config = dict(
    num_hidden_layers=8,
    hidden_size=160,
    num_attention_heads=2,
    num_key_value_heads=2,
    head_dim=64,
    intermediate_size=640,
    vocab_size=1024,
    hidden_act='tanh_gelu',
    norm='layernorm',
    norm_place='pre',
    norm_eps=1e-05,
    positions='learned',
    qk_norm=False,
    attn_scale=0.125,
    bias='all',
    tie_word_embeddings=True,
    parallel_block=False,
    init='normal',
    init_std_qkv=0.0433,
    init_std_o=0.0,
    init_std_up=0.0433,
    init_std_down=0.0,
    optimizer='soap_variant',
    learning_rate=0.00407,
    beta1=0.95,
    beta2=0.95,
    weight_decay=0.045,
    lr_head=0.00732,
    max_grad_norm=2.0,
    warmup_steps=200,
    schedule='wsd',
    decay_fraction=0.657,
    decay_shape='linear',
    final_lr_fraction=0.0,
    batch_tokens=[16384, 32768],
    max_seq_len=1024,
    doc_mask=True,
    train_tokens=124700000,
    max_steps=5279,
    dataset='wikipedia_en',
)
Each number is 500 + 40 x the weight over its row's rms, rounded and kept within 0 to 999. Layers, rows and columns count from 0. Numbers have three digits each. The size before them is the row's rms in percent of the matrix's.

# layer 4 attention output (transposed), 128x160, rms 0.137, rows 41-63, columns 0-159
109:500579516511491486497464466512542499430538443488502564477507535497586514480592450492512530457534453562450503483449542534488556413527517523502492547512431517508410483538509544550446572469579481495557497525555497500534446495507483526457543486568469582508525470452477555503448546495505558504558471467516572517551439529556481456506566513447497492570480516493486446459514467544534427492515542512530494509543467468519516444496504501511570507527539595521498443461500511483562479594514511
100:520527502487543460489506422516549532460537562484616529504439498504528477570547493517467509523547488530541498505554525587512478486551536429502532484487532417491483488543478503467514519524588412549569572547544503482510537479517458513455492524509466454526521485465495525471580469432459495526489513475420498480498502536444521438457505539540544489521538485425481531519437440515487458530510495516473534465504536492446462549529527543464481531552531490518471433508571607443515474521614492
103:517502411495504534527477484478576466515464439539511433464427483475597478554477542465479481489564553549441468489528478482532488466555514472494510469436549571466499503502508511465547526465513499501513573534509583495483443488465486561566451538477503506480562532535518498505536452431469505515455558477535473435459466449534478531481515516554558586532423496526544461484479458534533585486534545433537551506583493502526482474492515467508517470452472520520419536549587559430507506529494522
107:504528461499504554485442507477530452546476496463484446497486584522480451490477428531561515483553495469472563435500437428481528486516521570443475475489508486420506508528496476494507519504482493538406496465521525511397505541420495489487469548502476478462459518494478497490490504456486563417499483554580527466489489486479445521477518557489520474501482436457514542487537521486501483399530469507488570434537596543490510532389565499508551506461453509532541432478444562532542484539593533
103:536462536540526535468535549460566472514528506498515513509462538469521477493573460547530559486466503497505515538477549489494495441473478461542570443586515432560448527505491499476503471572449469496482499462530552521526530554534557498509488462530519530511454510463523542446472589568480457414478513543486434517593433523545480467432552480509511458439493511439425492533555507517456435508547455458467459460406499529546443463498540568548550530552488501530512514489519513488435456552523567
098:458503529472591519458552462476489426550528417497495447570565511487489481471420525504573488538532582531529577530524534500542478486505535458484531512487415512524461461485599460445555487465507509503511546414445488512519495492545446511487550470419486492480505534525519453500489458515519538546529578572508497431505467539512526469525515528465471540455463482508473444463515431519481470533554489482455497499488456551606515473464453512432568470448478512494543533472454458499461515579478486
104:544552565513479493536569485500531556556456427605540546577480472540490501416493496499494465470481533366534469475477520496539494455576513525533505535545470436469543387498448478487509472486484474529423498481484500461519452412475525479517443495500500508567601507517483538507480557464451449530537496490549482538478532484547529512508452538540501557480524453507534538535562558526528524471503457575521477506415485539491515517479486493552453489547500476485430472460524501445537517497532502
098:502487505506510447539475515479527512485423550526600543540437505549465539524440477503537520454453481436533475465460565533508488513497499479506558536559431426475519512515495513562499563506548469556474471436516382530553508471504486506495492448452443483517459515504475408547458565554451465516490510433467534466461432546528450541446441431558491522479523451493418507515588503509439478506493455537551508468531537545499506505436492496531457540533528515485452539472471507490565516478433536
111:506496546450559471417502504501494494533543500385486557476518514498492507468485464563458569489497472595511426403513559468531554599476477465563464474497441531484470512482481482484537473535492443539488516510518517494555531535487551539525409461456489526520529484487545540443497548492526508520508538497514593516573515490500425548553570432478536495493480577549440448462458462502522480509501457535563476471571522485528488492471499464498498431467532501481523491528538454534480570531583466
092:434538543470515498556476489525525444445453624474496451503429456537543439549485500528550453497541506519549507535516475534425513513511382499513491535544476512521569478510516474485491493535546548471513487513460424531540505526533416533479606500434498491508563514499497523504472502502420556460498487512498504533465439521501479524510574518537562483526538466446509523468472489547547547521561493523482460427493487523491564482466539539508479466424470432487512605439552498515557461493458529
106:561460515530449460426522476422533540413529500564507474498456518433481474519475488532517512484496495448522527510503469551574496535540486525432565499503458421473479558472560440561476513465468506429504537475570503501523523441481528461514485536482522521522429536485444465489497612480480486501536479464494503512512553563522502487530457449563465559541493513507453509468551464528460460439573438511495449549524544456483547566408457440491510509564531520500471526528505441576548522553536506
108:493592516447509553463554481560538523507564474490498511520424433505507475503483517554471523498499549482571533446572535499523474477483494506505511572455454562529476449501533479495455465490564457477449513520486465493475512510487506565516486438545485567541517529535437495469506483470512483475570498542539487480491458456482470445448521577579498385562542558421537494529510530475505454459485504496489469434499398549455519466555469458516409499534406504474479507555508462503501505521591493
102:444447509490496469491435472552466499522465459551457505490481497510408483432449453523493471472447558507600501555536514467520482505505506511441445450439530537542467507505543491473546429468488559466457462508500481468483549469511447508439513495416535453521529491453474555447515438463527545512508537435479506517495557504476550532520459454466473466483419443538486529465451462593431486486488559508486474475468531456507586515451479506447451518494530512533535503566418508503445488467413582
113:496519479514529508488555476546506505514520562555457458509421580576523538472540473484491472536532574530580497483467457510483463471492491527513501553522489548552565471440516478570556498476477561555521436470566551494497488454514543542466537472518499515563504448473466522468494560607568509536507522558525522536465588484474546481469446516481464524470481463489521485504492544492550545442485439473439440531526540458485430517470453505556502446524455496619506489475475535504570570509475559
109:451492541435449427497520563449489517452489428443499522461513500476500521507551473489490481428551511449520533564471485523526501527333507511468549485499495512532424566453508500430493534486518497528549518566521451410509516436474428489465549455514479552524549485438490491541522503499535532494481472515566556500531476515486473485467506558529516505470585532419476510569486491492468484494539481478475542463526508485444442516443499525495411461571485499455569478533467485474488556459571490
109:493521544511519497530486528480535563465437444559425447523471455471511435517484500535440438483515598487517486483528480486528496456508494506507541485517444452487484506491540504445521500500437491502500579561496506466575510458427477525494440435514476544500538516479554519415430485409448556498474448457596595507485479591482501433475543477463517568474443462520493500459543505514549499457503478510475542459469475536575545484494505487526524512551492418506496432572532484500431550538525502
102:576473385494453425508519525547449461469522491491465549461513540449475497540443487513467475511481477494471446534505511591462459471436450504549423455491514451537493501466518533494531480427485512529499504491507428469536464513488503480515457499461482553446474446506548487503476455494400408549577518499437490538482505472452464510553488564525429475515482468538619522469460515520530563573457489479449528550479571485529455562495526494496456445524525512482500503555505417551522465486499506
096:486606511445532492530526446478563547446542443504462487491546584549462484479590507477525453464419512595521460496496393487470559530493492473502445524491499510461491500419467513532528474500443551497521531543480575463464483471485482467488492460549569538517517478501475567552467561496476571514485570557473528505527544488492564493445480489530482510439455565526542521497477517598525443490584535481509455477562549446493494528504500511489457485462512547488464480516516494468510407489545487
091:459462466554494548457508468530450495525493609531536450499531547462475482524521456469482522486454483499498488445471433461493501502442528585502476570527473514532492478478502497446407421421412507475553531501473439484562473498504498529507444581412499471497524492513516491547486518416598479481499536566502512489540473492500479538530532446519550518542620478464526437462438535463544516526505511519542508526467465528490546497482503515490576551504545447505470459440490506504487502493496388
092:590497505602478555472498504529453493515507411475404530586521517487510481512465506495406491465492480589520461473520587461528545467468472473515531457463510525502473514569537529497503539551431480417488517455484511562490519522446352511483448449490474559497478514553543430501519526555520585474505473513571540512458492512473603488521532539508518506517512539504481480502503492543471522469565484545481515512434524475491500506494415487556460517446524538453474504512496499551542495496500496
111:438545492489541518485560513463549449487477486522493518438447497496488487545511504524431481483496558439530525555543569448474527510478516494551426516608514471532554588533531510404439485488474498489517498616439464479461493467549542468482515515515475538542525526588506488477486543503538493484467441510447560468564519474496509555484453527489474520518431473542520454488552557569481527524487416539514455471508509462521508502415566423507484428441512506480536486522507467576529505438523500
108:499472527515430529487511496541438472563461506460489517471510477499517560527481461514457561506522528471564499469568543485526488546492532547455498528527544516528490527468507553510554515516458522532529439540533515552497559455518490501533542429544438527529495563509502439465440590465552492434513495505594520471498430520511527575579480593538451461509522479531499487470501519522541480524483492559513439512522537434594488502562544487491482517505468535574532531407412527511510569481396490
107:504454522540484425434489523556494423534541573475539444480510553539451581444489511495537489456628450518488473527508507510475478462426591531515541497489518531524469510513451442569441550480531440512501488459527498425464550442588505496445487511489473532504466508479526489541510406468551477417523512504539401509446481472461539444452486449491453483428555495512446419501484537474476517506536462452558523486467524524480508540457505551548522472511486465483543479476528502472494491501467482
# layer 4 attention value, 128x160, rms 0.163, rows 42-63, columns 0-159
099:579488550536473479550465550583541459503396561470472480526548440502533453501459480474452540468470489525497514540513524521516510588526479510558433499508423448506490492501454553454524466530520524500479445504519527523533524516495537488534533516479498519485532488456434548481499492464585546533393471518518484553491486566515458504515471511529433514452504560546499502394500454475506516523445493498535474525492477499568498569525517489557478467431495486559453533454495481516591560549374517
099:484537506502454453530472603537429512518500514525491499470495514518397548430498481480573515514457468525487457498495497486543499542451456536503540517496528533465516492500466418532504490556490440550480511498438501550568546433558473500526514484428537491509469490440503535458462573503459479533512497534497542517497489517463499495522513546517445398480488534452484493441505445510497486570580467488553486480420477537477542615477523414520489502510526551517541588437410520492577471475518450
102:481490459520487569519493491470484504543434547568538555448434481464519474519570529466473508537504470555531414399473545516502516480503436489561521474523466536512531540494493533475468525580577461468542467526472459526515515477487457473437470462492419452526527468510518415450487494546504530526579476518524511520468483476500564532468476501497442522521416533500545471487505502519511423614529555414495441525472452478493608490502555500504471435510513527437520487475547486506501463452432536
101:511474474568429517546456470552508459491484516535505492441556451451456491482500482449590463513524529479525474516516508455535428551588508496526525551455515496441544464536525549486458468472573556536480475517476476494458578525508471459446571504487538539501502464501496466468489438495520571575463497493473499470497575483545583550516485538478482515509504479485611466466511594547529550470392581513513538417572481469433460439471493516487469544465505490459510509499536509510521526507469546
096:411472508485410516520441516512511568454495462491527471527524445478546564444496489499488493459549492481498414487438509490531469478491458516535531533506477528455505474477495569557494521482469475550527435504526443488473468506518458458497469534529557520512514630461532592552499512487495473527561447505507435573476515530495507524499469483498521428546482451552467547528486534523454514459542508412506497461513474506470483527502503451564491515565520440458540400568453563487515488467601579
099:528495502502490472505471529529548438493511508487507488429526558493520545577487533520489514434540443528441541540495477540442465519519513448498492511497494557525391480492506500510478502522519537557530518601531558499470544489531483528474557469496461395506483495468478475509495463515469484464511541510463532561498508485476403483485560519490511544455531504496474440436462546482480478573461520479495567483554522455435546477506457535447517466479531607606617543525498502560471412434520470
094:496467456477441479550502473533510538460499578410455545456507470519552499520485518434485548526446508540441528534545449555453477463544499489477481445520541499453501517567574510522508492415533482500492495570506537545478438541487512594499505427422486519439555439455495483426518445413487542519475500506449589539506542385474454491531478501472601519428508515526514533467531500429508473523464526451519468523491497492467556498501522528476474465477503476523476474533501451479463505443560536
105:473463434539498487558593552534459490556485528525560468514420462503488506454498472480493479477488533527551536549513450457438499457501489500514498457494468521569636465473465498482474462460490471529470446461466479531488574453482455535477616502554484579504492530507524524513508472522532528554456479525579475497451523453479513513408534482633546468468540484551504476521508526510533517488450534530414506512507515508484472493536545539417472496603500504484461456511504560529516528499461503
089:557470405407507577522492462501481509475531544479499523452464487503458529468545489537507582524511486472458535506462468514533574536487505524481442499509555512425485537476505629439527505489481450521523506445557449470479473516507499476486497463453495600514474451470489573413515497494445516511493572552457477495425480458487574458503540487515447534513530511490400513474472548482444528484433459418539444520450486551531497531536468496518502471526429563461458500459550519504453531507516493
105:523522532566442542495452486552506566511494549495487526543502451544510424486486513473439492479523454590476492547483485494491509473480559548509485492583485548494493427438546563491483500505508446557482574479527534482523522534527529548477508438589437415442559504516609489511487493497523481450558466462458531477513446429471483488469488579444539442416556518498524437459488496488500551450477538511487495460558458490506546459479513568496460513547536432521503510498534499413484499548522559
103:538521412464480447529560535517528511579503474538462490580535490476505569491448455569525530387550440489496489526494486454511480506513529551501469471498499496568466513471427521436508536505509543431469465481493535468513494509498467396553525482523533480481528547488574494506551471591498555538471516475465530547481530537569515473482518458445484566476544430625493459486484520457445458501523521466469431453497506469486492507434486562514509472467581566506489513438528481504519500436493477
096:503488446571510490432495488474447498510522536459517511510502460544563474575510534461482514521522493474410600494450600512512481465448512497557548555507507433507473482455505490520481473540472495526495490427537434505473389512550541477511542492500505476489475517492567569583501576468484489515493450557503508471535507492495454477580483509551475491594527440418486523565493516528511546441594497469519496516521488442485482509547522533479513485496417561490476445581499549437526532468539499
104:514412532511511429551434478466466483567540464514487586552556453491562515538517522536382526453553543454482508542460450482525495531488467515475439494497516453505485508575563479455349518521469561479546547473494465479510532493507429496529492495434504523489486477553528502473493475467526466463517436491519565499499466467492529495567526520527539462507414490478440478573443580512449455549511536489541539451506510534502540455513481506483504562562480535454499508519521453496460524509559455
111:539457559521505480486495447452476528544534516490530502542493455479518497506482525503485528579471472554435536501462462508465527510562453543584510528400447474457523476505519473440547515490411451461509472554511546503507515483470517490494480481454540425520467560489538532499479412531516459536461520475458564546367488448534535535507444407422499496555503473528501497521413539479543559490478488498535468456529544465536486428478575517505531491409492480541461481511521538503482558564468539
104:426434467451526513459459458508548547494472529487526556505461457458427507439551539444512544466492498546419555535502564520499431542495516439511487543547441596509551440462533494495466506521445467494485446497569530502520537487548509493497562467455478467509459549449498546517479486524553468505526525510517494544429555484453464548455501492532397479542508443541509355489476537482525476510530491484522527519463548466561508457494480559475520472486523525530545570512466509541556529425513460
093:529509485441542554499520509529435529457446568423602513542571517500475487541529497454538550465528557528525496482475485498463484448456571479432538549524445511469411494493503461420453500580575483465514483483542490508512502445455504518527453539504479447450514507554486479473474542435601488491485463479526428485492455503508540534487522402515521496439568525489474562506554459570537517444560477510533565522518501533541451480487424475434499535456525493497534514494507534504484527552545447
095:535499477500524467470519465533478390501551480512463519520504435506528517529512441512450536504498491473546495512500478546542533544519508521498530518507499429530537494548518467504447532515550485477497574498598469502486576481456533493518483446533451478491415455524542501498486540484542470533535455532494476478496501488489483572497538501549501504556483397466491434569470522605463616485546382474463518520457407468579521524450558493506520476487530502444601510515475560509551524468489468
091:503492488449517549549565468460545523483533429483498529471458481524452470563508509489412457499528506545555517540502486467506553480590540506511513529561560495421598507463409465552454571546456479534457531546453511468467480596578453541500533479498501542466426547531417485461565498565424482531530548491507515476539407561492520478487542444524496445424509506516483485515454474481539547466534447483479487540529464460462492505463445458532447505521480478522497491532487481512530519513542490
090:441460527464448568547545496458488517457507470500608478454539463566540520468558599526517472533476557470536517535494540492438507478515538526492478524487552482562522481481435518484423518463468499545531558505532487476528458436538555549435499438471517528529520462445538499470508464529556504524548510523547454523573535503513485468492463481453435500461500415565521453520494432448473492554535486445565505430559535458522428527468537512493561488587529461439478512477563496495485463499450495
104:508503461450567520603541497515503507485462508515520609483432566516553545546484477460485581530499497541517498462489492488571478433471535466545578464444467540477522436503485528508502448455496473540458538486538549471503524500483451518540489433491528575480460478447542513537437494540446547524485539532528496538452530464524456521559508475516496523560554461507466536484448522575527529479540571508560497412525539461478492401460440554526481503537449514546552510440573484495526535530457472
101:500449448451499467493500527467508526520553478469548539429500598510528485481517552533508503487529533518529549477428506480466472434492485556541538470548489547483503534508498474521516542472497591481401523436566489430518490548485469476517520480485534504547549514488564529444483434516475475523462505480529498500447546472504494472480475455472532526507442501453495509467440515562486510540557537485497580546457524462416522486520513587559539568551540501486402419551468448515392498578516456
101:507537510519491504469495493400482558565493415525544466510526456543504500462514525506455439521460499551471429508384539576443491549634435484514520513472492444464492544532515545544488487517511485466514397510454492521530509516482465472411427502499531563512536508518534503527528481455532494569468547499451566484530466503482515471552543518491581505487476451491546573457504490520538488505504491501460464560574508451529471500466528435485483464537439504512477580488474484536451549546552520
# layer 4 attention query, 128x160, rms 0.166, rows 64-85, columns 0-159
112:454476568559530537483546421487537513453527514423520481515503437468570475517561457453552495479521557526480484447456433489515498505564448552475497539435452445478420485437487533492510537426510493487484493511480540456473470505464498467599552446482489500465604441516531545449449518515457484548442484479558474511520549485525427481474542514471544571529530572544448469515523483448451544555522461535464519490452546536523482565472502485478432527452555455489510549508558514519517528524546477
101:475505447410505483513450501531514473500418479547433447521469509507531486518488466562480548551505549506520472611507522487498537533519499498558472500469458561489545548469499464504483494443482516525517479546525531463481463551538557433464461502486462538519497487548462585525505500586486496534471524577470536470448557466520457535474585486513508517482520515474451508464469478533477439488442442494422541459513575567433461450530581533525441435440497486605530485507520492481431472482432475
093:477511477502510503428478489492513452534513461439559470504498474525448570551508568484540481539579417478458494520532498501517500444428480487445501473589517539473448528465478554534524453457518536454570461545492506460458554485482486486499500523508469438447507464473439587455517525516479550468585485505530546466469551470544485445470525445495544524434559504451545511563416476539452526515550511481436522403532481546446523536561477539485543474424564444565481543483479503510499517523470512
113:462487478568499417500512580464531466513486459530572583526483561489517464489544464491487513445400469552386529576449470518533508522464478522537473522455522468483439491488502527452528426514478453468505452529516487506530507475629533519518587529533536519521470542435478514472470514482501505487480470478521554426544548568502488490517544493459497521471541502451489513446548497464515551440534552504496453585527499494509540479481510456561594470451480514518422498493499525532479482564496432
090:477536513512478511509521481467463488456489470497502481535503549478500442518471544501519484525525571556469416549495436566461485594542596534457473510476465478471576568530483454466533549445471490525496573517503532537483523484523518505546472460446439454550524526499455515604512525553542510550525543468511444509542542504536508455578436489515463429389494486445503516473490451523425529497497580553553456477509573475469471457459482459470527508571463502547537462493484558540482510456456505
099:481538548564495541465519505494482523542549428540459505566501504531524476565493510505446482525443469490560454524540510483531530471471476536520471503415497514515574483520578523531528435570477508497456477444424425540486444494384466535539510458445540498480535506565458512489482502516442458513448464426516542548447513459447549493538479567498481423485495537486481532527448512495520498530547503537500511466517446461501464570534467503463491444504476379459584482510424467461510500435519530
091:500492482498512508513450486462575504555475528543538456473434513488452406475501488565509475499543550488480503571588525520511486470474506536442503520489485493425500615511519468471460521473491563495496472446473484521468525482489514481523502572471505473506524482460568502582504500414466415479566542447502533584453497523544499574425508508483526475520420429444493523519497475544492457506472510500526606505591565449446481512478572455472545522467527481451453490495518524552534488492559535
093:503541500534442508473516530507442553503495503506483505546451515524452481459472503539522516508461500519516505403498515561471472530487572488485492454515491568473487512526461514457435487523559444417634517472416467542496476518547483489477488496563590527501524522409472549482516479510571546441443483484529457468466486419484478523509411490525518465515476538399491547522538519571408515510478532525475492493447483609506450526496407491458486503527545535490486498488462520493520517554433491
086:526545527426525570485516514499446452536482495474484538546469504496508443545438499474470456449489515414456448449448492511495409466487552502429583513441515551547490533439415522481494498503442506525548580462473484517440561497496528589504479494503461465562486486525499467455479407561429515478486500539450521524520527480528562514532530492459531439492431545562488492530467507527485534420517560519542455565453517540558541461529531484566527508531437529539450508481450512462519461491509523
093:548520521473475545544487517576479446505438508498516518540536503518482498472454462460487519495526498497504521473469520508602500457478540548563454423512477530473546489515470566490560528456589538440544508516397509558516496524516486526513454468500539514502532514428546511474552415486546553443578442500532530517493447494471522521491528462566541423502514449498437459455509580546522509477447555435484530500449499533439441527481535553486502421454532505504506488544509494553505402549572537
091:472514464524507459530542575507553445490506557480511482507507454528521533504536478465491503426475492475490568488383455487493542496488459477470514487535541492511502464518476542553536519488435526508450472546422495567464535536541545481497447471477510467444520507472510495484515473441451514606507477518481481541521475523533449469506490493522487531522540563480380577484561549489410452540512544432477587515439441536539484564550483480461495445440589467495504529519503527453463505566429548
099:507440442450509498465442532516488486467480455518496471510473500491523421466447492541448506497527428533473491505481541460462541460528551564529489475499452565511589462555527522533496508459522605472538425448523599483526576481549558503493456536489496551525510608464513522431545581491457512482571484502516552543472515440593481458548502493499527488480490501491434551519441503554545515464471526447552474519514474487509484466493497432421430577477523495471507496468495442469502520501452524
092:521532548502544486486435490496439466488497599471491504459432458488560496508550417515533542466529487516572490523403487477498513531493506483508501487479569465496501448424545450463450531525484424470497508559511476561444427465495519501519545382537463470545507464518462494417543542483455493466488585478571442492526492509463512446501444504496496535487524494456481518534537446468456468565491446516447472419470444524417475502453477475519514479479492569575504526562533497498442542525519528
092:415427502479478612477441491497533517475459546541466477430502465451427504479499427553450527517542482546467546519590503455472531519545530503529463560470511482499543488507506517511446494515526524537586508431537522551563515529506508560519462528568531507495516469519460619487528467533533460500553463536524522469456441437592541556468591477531486518550497487459498557530548463559520481471486539467547521516566557496492502454533530450501514490530503543510506491413477542485465485455518498
093:440527464508429470496474528526499533494478479525516507504510499532500469548545480520512557501513539464530476505431514417420403499561450388456497464513512522481526492496518510532509487502534433453506492457492545480563473592509464475467470433387436483474454509503515427532533451473448476581530484509503520505518508497438514465446434509543538482495484501461440503549502491525532520493459532621557475461562546473517514494502482525502486551538463515457424603543500563454483511497447457
091:534510491501503553496491557483484472492527504565510478481497448534548458514513420523449484525510546574474462534524540478529523493450493415512490555499499568512448464500522494501486467411496481505523482511524490516404562478464415442534612444513451567495458454492467529463548546482439491468538529503498459457472516488480551560521567485540555470486522571464504418412440531455478464565499507505579498481489488433576494487442566504525461485411514506439493487492504503485505437535531554
093:476547510565514446500496535569503532484497481507546547440473536530559543563520480465502473482438549473444548543557437438443556477484517458426470526494504493480471498564565544554481499447507495422530458508580500516483452504480441431504532516487493442519487578528475516453569561532532450507446527589536494456493565461463478478481534441505517512468512521534520463467507442582504579424518528523513520492477539440493549560487530566537492519464462421486505534493522521421560529472501498
082:564459531492422465521495507482448539506521435480508520519450490518489528481478512544481585513545493514428474567509526421445550495550574508550493551512484530498528443497493439542423491574540489503482468471555442466494497461463450557446493522540557459512518469612507488477528529476482511531476483468468494549509519505549457511545477543487423461528489478524482597457530499491470566469486495416550538546488501483463497475550486427457487390556516452505464408563518519476472527486536552
099:457496477487538551536557469469541523464416515468531541397517505505510582549569491442538412510498541510543538501471521522438550547451500461515552512513467460502521482519431489518490454558499551450525534578384554505481534452477503507523456508464491482495499426519482541590532457523487503532546536433524525482539434458546492482446490507465486467520508514490562442540490517537490456460520538499431463416497574508534528522424487571522522531533577522512472517492534442531467518443505496
105:425501486422491457507521548476521443490529443438506517476477486492545546547493576492498441493560517545557447482566515483440509523490640393503456446498484474483511532468538404474512565529443552548524511453482511514535463478442456478472502520427432530462548483477440484496460555563481494522509513521480546480456497517487498530521475498431567513456543468499438439427535478506424505492520482537542442487536495449515467531534497512469505438517502509511475443455544582493514541470536508
099:528452512513455509483598465456567557462539526563490507507506469489456482457456482519494542529466517509534429551533497513529526520557425548463481506471481472532498534545535437498441569587541491519477469539496441519475493566517468574537484477465571531554519537458486473524481547426502448512484541507454515539466571473449434531490447578499468535441466465515509451497460452457549466501544494523433481454432528532531486544547533430503478505532470441515534541480461536534550568417486435
099:557460502503454489415528477558489547552481491538465511474533530493536497433539467515538524517501460482498535494483510564558514523446485476510481499474509579526506548490472571522474553492503476508602504558488370491523532411529497590404461518531533553496522486504532547519505511483479529468538506436509538509495454466415472450527462489596523479554479499459589515491466558535503527512563528516445602542490530514516512460504445554487455483509505518496477529512427423475457467556483470
# layer 4 attention key, 128x160, rms 0.16, rows 64-84, columns 0-159
116:496510466543448459489526511540489508532502540529493511385490485456519572485479479518496570493513466474525472510475509528544462473489403468542478472543487514555515523499541525561522463471455509525472480542561454478497470518574440507488449405560494524544523438566593408427495514471509447497504512556516487529552516558450527475401523473561435479474521469515448483437525506579538427464393470436486523499487450510521454546482482540539479498494527503500510445491503463518556534540472452
101:460428501453514536526480497442444514498525559525486532501486446471485463470445522452516494520531528451473487524567504452482517546517430521533491534445480531519464426500510543584414497491488619490507463482462553492514570497497460469506490536503509454462503402515539424461616528493532550555503404468459537534555445474520524519500507539525587501532509426510525453506467440533530501475512578489490475577470486515463434501527487508421491507468521499443506525510455544437517441477511524
093:555440508491462446480439541519478429488444505504512528473507475470554539496542509534526607501500511528472527485469536476444510514442526448536462503515482514495504445449522461534527457511444496484503471502471479535491542527406497501465519545463522467462584502551493521470564488480502569580561466526515484443561469483416572530452559608482468533500458566497507530536460562509492436480520434523414523455482445452473474490503508504561476535495466484518493490525485508405467583446516420
122:520489445508450503485502520496570467501504432571536458531522518520448452443487528587499471519456560574454526529500476482551455531464438461499511486574507509518508523515487484404568483501550463543484468522510442568553506514577454480455483489424448465468467430457535510536521422529473421445496433444472489451479480542471564496472436472500464490458439447493565547481492469521510518520575466513464534534472546489511462420538507447550522459506454487552457500539451459458496488534547543
095:480482534520537465513490542529475565498440513563526492555488521515515474488481475497558435491512528457453452564543496493546544465467579535479434507502469494513463446489558546455532482501462499519481455415424554480397470454473498464553500498451513524536502456523499518565551473525501518475489473401504467504449492474553458487525495513483590532466462515577523469444553510525503493461517545503493531582612544490542519460530488469467540513472487537458459528610531428525511426494528422
098:558563528466504538437462525572496568448524545484473551453455479477531524508480463452474517474550471535584470521492534484410495470458442501493477492422494485501507512447477514515493490512549497433513501471523467475435539546475495528542509454489512493511569547495411454485536532501522471460499484536608493407493470507512531517447437504511474428470539506482458478468433489475581481457458550494571465411474451486507552520521525427475573529497455570449518548484524537578442470507533528
090:469432538426470515519496468488511489476475485544548532530519499411526416467486484460439523487503493510451469516535501550541599528478582543501531442447418540472546474494533508436524518510468521483495488414507474460460463439497517518453573469515482496420503467480493514489496495494483502531511454465533526450479560470545522554588508486580535499528534464485503579483458509368516503460532494539507525554415519395532459538469463462542474507499502446492486444489453449486532460511534546
101:531472531497470529460468476539498474545501473477543484471494484541493478509573465538538505495429433514548504539492505495405575503492547507496471490564550476454464420563526444439549549538495541472406432585458569519487521578501487498557510489416515490396484471533548495531511557485476580533478561508467435579471543508484497434471468435449514578510504527489537474539492492524520458518564493521481512472495469504497616467503499459457490535479465536463519512501517431468512522540523520
091:526537551517562465470542543503452487539523443434444472502600492553567438468488584415517539537461433515480488481477435461532477471529487445490476473435550541541507521484553585474545487440473463497460480538433533544553456483549557510476558467535488506555470503467491541463395490498515501484526449449491440482557539518501494496511455491501552522543479523544568476496522485481442505501497520524512505507441524520469521547463598461529532507495461470559408534538497460566471504496482433
094:491508503487561528521453486514490426563476470474480542472479474542493482522550515466525505507531505480543506506440536483466460484505575515518526415567516472512518472539494510432410486483507501455462482527581538560479558536384536484507544525480482477500485545474506568436541477470461605493528485523435445504523516500533537509473501461485464556577444515445519545586448400419506447529446539542543460545480486501481481545439487469486458515524498449548463539478564495482464449527577503
095:452483451519502466524541432511466402501477542512522463472434471514486492486572526484523556489474523519584513443416532510477499441521472487506475606551544501562547478487505488490486493506506527485530532535448425530504546444598488457504436480526557477577500540536546505448542513493457480510549529527424495444538526513518510491494430513545542551554541479536469556532510533475548409519531484550531457511516512428406472502479475514508462525451502490563451454452575515473498546488563536
112:471429533498597505494414550480425504495511484575525509519524463500443485503507563574473520502509492548477569497515507486420545463508490561512565511457487544514536495491568509492416509443498546490518515517476582538442515579463477477496525577524554502484432573441557631487444554481552551488564483496530473502464507515493521482554474481465545560450569518513579537531470482524558463484455531467531522506502518489521464503464482429497473513498509483538532503460504448457504506467532436
084:490519493469508521574538441543535446471532535441451529481501461573502554495482519467489427502460431445494537466494534464597470441536436466469446451530502472480490445554493431473486446488538580496476461493435499518540521439494476400467542515486489522532558426556493523513525564505525535510472507519468565544459511525501503418424561462461491514436515498455541510498530528507502478565518474500477456442516427489467496573503438529541487587527506501464523451490556444521479549553543506
097:459465513471480539461494571439501442468518440478483503535508392425537458503457453562491507434505506530477522529551509512502610507485517543514463513459500522486552444486527445458417541406503561543463419448531466533476490542488472497496528540501539530440473505483491570487496533547503445491535474464537521595444531505509502619549565516509514546479514501500516536494448507421526503542529482489538503570489505541470448509498611494479484520466490502536554492471455444485535512462508550
095:500522505504572428429463504532526495518419644532502480430466510564510464460507451461512507478459500480480476500540507501586460497525499514462475507430511425544483505503504554485516492524488539496534484508474499445547538502498484508512462484494479494568519592511485490456532493536490507522513560552508522485470541419558421556480507377509458483442532463543503477500451489592510485501464529436460497578519532486503515545538483522534461478535481444433455586462444562510524499447485568
095:460427517458412491507479462512526571531552553500456515509460448521502499504477439571385477471490491471507508528457491465477401581501394514500531468517457543534577548556455510517456505495445451548507462473509502476518495471521480521452529514586496440505545388504470521567552557522518496506558496436531508512444500486464482460517493461525477486517536507480534490505529416524474499459510512517520488564471506602515486438521533421517519530475530541458440481543498433499543527534534488
099:540572509534516540464505490523521503482475505568458523446469536473478455536433467472483510402415608464483542549465469508535436510530460482494479506468497468580540509433465492543473464502530442504540522512487532492524449514508503471527407486476451457530505516516537470534527542520482496514529479489442536536497453480436484474504483431539492509454480496495480480490485462514551475412483550434416497427388483437542499521502539497576530553510572504459441559496470524546452568418473506
096:481536501480531556491475468511403441396604477440454505535481473448514451509454543517493530499523455430541460485577473464484531478521469588508542511433475516574565534557544522532474498502556515477554516525474563441497423437469539439551542496456485494552486524508545432503516505502483486523519505494532484507504507486450514563541478563490533479545484514590455517478435576457580501526522507433505513501532512449514480538531490454498495503456498485495497566484478580562494571488554507
098:480514509529558531439463469469504505511456491422553503473560510468503458565460455478568461545533432508453457524473507513513485541437589413525518496489513446530455442492440461500547410470497512494494470379524463546467574510532514563494559552514453469469466473574503516513485526501508485563468509449496514528505427522536471486545510555473429564445518511535524525527465519538505468544510491554460466518560426484489509504526458548479557515492547531462426503464599495528501532441529462
107:491470553494524537451552526523466554514427551532477468527486492515500440524508422497520539477470477450462516479566547511503561473450471540501461488488516544416577486533493549563478482520460446425514516506452486492395436461505536515514485523573503465547482446517490509524546517472579478487495524469572522491474470435549467499513529564516516470515481529552478481480448508487467491445436481488461599529501518425552595533507456516484577491533517517406529543470419440494488484432504451
106:500540457496479539526496498475540496435535500456493559522435468427473472492466520471398581549535565511513488513533566538464481478506535494511456483482520459548463561505576522568549531448526448498457523506548506444555539476501519504540462428505456491493542512517514412431507489522517455496488529504557528538530498538527525487545518499445537418501503503418455404410530539472571543487501466430415463469505450520546510490555459497486558472506456542459475513550554558528518453500457538